config.yaml
head_dim: 32
norm: "layernorm"
rope_fraction: 1.0
qk_norm: false
parallel_block: true
init_std_up: 0.0185
lr_mult_up: 0.939
decay_fraction: 0.689
decay_shape: "pow"
Each number is 128 + 32 x the weight over its row's rms, rounded and kept within 0 to 255. Layers, rows and columns count from 0. Numbers have three digits each. The size before them is the row's rms in percent of the matrix's.

# up: layer 11 MLP up, 1536x384, rms 0.17, rows 929-939, columns 0-127
# down: layer 11 MLP down (transposed), 1536x384, rms 0.191, rows 929-938, columns 0-127
up929 099:121180168141146173189167122127074131129129082097171130103127157097135119158124147128172164141130132125151110133141074158138124119104092101109131114110098144112145100118151111129147119159125129120127072122152123184052165094107084160110110139142172117125091105200127107126080116100096170089177130157070135135136135148144156133076111101133145131142119132161147101198154128146150176152142
down929 099:079160102151129189064147103145102233146133097107080121106077122074062090092125112120119114132134077153164106158090134177148131165150090100079127137138116093170185123106105108132093092143132133170120129102123137157096070082149127084177113117129186104100075135109147112098167111111083136138097137108070147139075175117148098115127157074205136086104125159106170100111078143081120101105093
up930 098:113109134163180125179134124166106137100125056099122059153181150136175143130146183107119100117083188013087133128090078130071114121149164174153163078113140105146135183150197141124166137134168125147099100084145148069113102115184132086128144177119143173150095100128145122122090120130161129140189125114150093147079147093134042079185116147128081125129147114066101161136138095097096105138127
down930 104:108089164145090123202111155115179159112135093156170185162162120119130072127126115122129096111134099165109177079135105123066138113174089128122147068134152102144150130124104098190202074114114117121102122133136076118132225090108116145137084152166112164133096153097106124110128118145105159103169144147104160096178092159178129105168130139149128093137167178107178113134117121076118155134126
up931 090:172117116111136123095156165096115114175152092125114085085183074117163051148140119147092069161147128146104161200122064125126145105145145116119121067099072210147090145180126096095176128102124149136128090138167110084114086187111140169127112108156143128094143165134149139150165103142085085144106146157148138153082115131101142147109155100175138084144091136086123132025120094077195108175118
down931 099:098142114146143103106065159161146116128123112151132154089147072159144135176171106161183113162096096103089133141160073111135142141165165068080163096114137121139131158133142176183107065102162100107164150070123111095150114114109150141137143194123135163188090110149078127126131187088219104146115145094096103110082101163073149140085090162100102086101125141105120136110103116140145151144096
up932 096:098156132156113193162159127158104158118105106179103196110156146084101101093215131089106141157101104097101157150061102139142118159196162117143114166088133127121193146105101148109178116189069168075083152107158151108183178131115102112183188108065165113106109105198110091162157144111174124166138143183116062111152116163104125098107111143124162168107084141153067160133125100196106109140147
down932 092:132136183083160128074118118069113156150105166074144124117150109166101091132110172132155069134154192141135151107152142095149154084111114145154120077134123123178156124160122132148156091137151051125108091157115134146076064097110201132101120075179065123103168135177123162125111186097110109126176186114164151150144103080136195100124135103116140129083167096176129110098169117163180072103125
up933 088:101094088157126087087097047134201111057162122178117109123168077145132054098088143155177094183118117080142150080125130094133160135142117132096166141137160114082083129110142099105017153136086124114185143136087126163155161125084151112078085145109135130123081098136180083107113150139091139104174152109090194180160113171101114091101121103149197071023170152170148127103143087135156154122142
down933 092:144124132185107105136083077093121185131113122093126137134137142101102163178214171127167112157084130080159125141176101139133156119098169152133083096062095143121126126081095171133080109137118119049109157143079105113081075145164101150106148127139155116205140113117153134170145115122110130131048063164103136132120172126105180069160106126160121167150086119127104159126124132140160153151185
up934 101:119146128157153142129119152137185101139098089116133131151125093172133190121157148091063125128133161159075137137127111162097150129135131066177090106096096093129110119167122097128159122145092126207149108124085129167138090111118111132086120134147127077091073129144106142102204091136124110146106178104121190106169113132117085106133096102120107101150138171090153118098116102116165135143145
down934 100:139152145106091116102143156116155096100174104124099089166173180126149140115125136133058125128137122132135118228063166085160159118106092151130140106112110116112081119128157105104086128096115116058160111062112186117202175161142119135160158200086122158080099143107100134120143124145138072055145144116210141083119174060178206114161146122138169132130145094098149168169133028110162089096162
up935 095:121108144132174148166193069137132099148098088153078139129131109115067070151095134159163163088155125158128162161063155086095137101168109162106191106134209082145094134127129167148141124168167133162172100085117139109123133143148127053095131137168174147170140123095143112117126164156124105103097120128068155150089167207122072114105142107132159079170128056130065124138146142150120172147125
down935 103:121105188113094088190101146200085099115115153131163111119068155095148138054138140127110124163121162094099083152144101200111132126117117107204138111172093145165169115207110112091086111106174129158141180139126124108138102101141156135173126129108180081090170156173080138109194117135121121106096085110153092155116110082092128104156123085108155124147103102151099142175150061061084133139142
up936 095:141122093105135116100201143147117140170131149156170101136151164105059121097186176217126150141133084107144157111175145124144135150091165116085126072131128086134152081164114111112172061084146093116134087151140121161137148121115107119098117097149174117137166145111113095098121158122167139151136089102140046109062120150113100124126149077068145193147078169150135071151112138122120105141139
down936 095:127076129118069159144158120094072136109141115134082202089135150066134109147152129148094156145117172135078128173106119135133139175096086097133123149143144114127139109092107098133123078137167152160130170109075150140081178101142163161207186130113118091142069104149162080143135148139095066144090178111166088167114136142106098081109152116123082129127199095097160112117108095115058080154068
up937 102:139134080165116166161102088150126120124130163113147103124129112159137136098181093098106111100083156134120129129160156156134105171100067060097178120140091162163136135197128132110109084167103127099087135128127161171173123099096089118121143115106161172117118092036099144141154156149071121143083104135130140157173156119109120198148100138076140117098095166109119123100100119067141145171081
down937 095:121097149115150158116122124168117095116041122097097123170126116132153128142119124138146181112097139088107121108108184115113203150169118117129106103019124161119142132095152154171091188084140169130134151142132076072122140137146124077140141134113184132081149132131139108076150147126143159116160107100135161077146052175182150104192120138141149174167178097122176099102149166138118139143152
up938 105:101128105122114100097101143134101125128174102111151190111102143106144121111070099132214102171138116123186083163121136179108097106137148148123166130135139111107093159131112162119147063121166169070088120165102088115181145112085133143111081144125124083103175143105163077194152101071118200125115128131100180106123140107108102078156165116142092158092108131131116145082140101118184162039129
down938 104:127102096109114102124163128110107061113112091102128115140118178124115109170107104108121114107139153175115147148138181157117110147211150170136146081119165150152133103090110094106149153182140088138118118145173133216185141129129067103083064113085122139025122157098091159158114101102097111112192129095131146141114105127145122136167115076118145113141078170151076162199186158168105103110111
up939 105:167130204149130185188160082088143124102114110079105153115160106169114115157185095090094069125122063170198154065143154121120103132088156222150168108137152178084082107144083162100128097133154152065074088146094156130106183115096150111119147117105121180127169160161146121120158106095099099171164116198116081102207185135173132116129113181132138113128064138130139186079129081151131137171149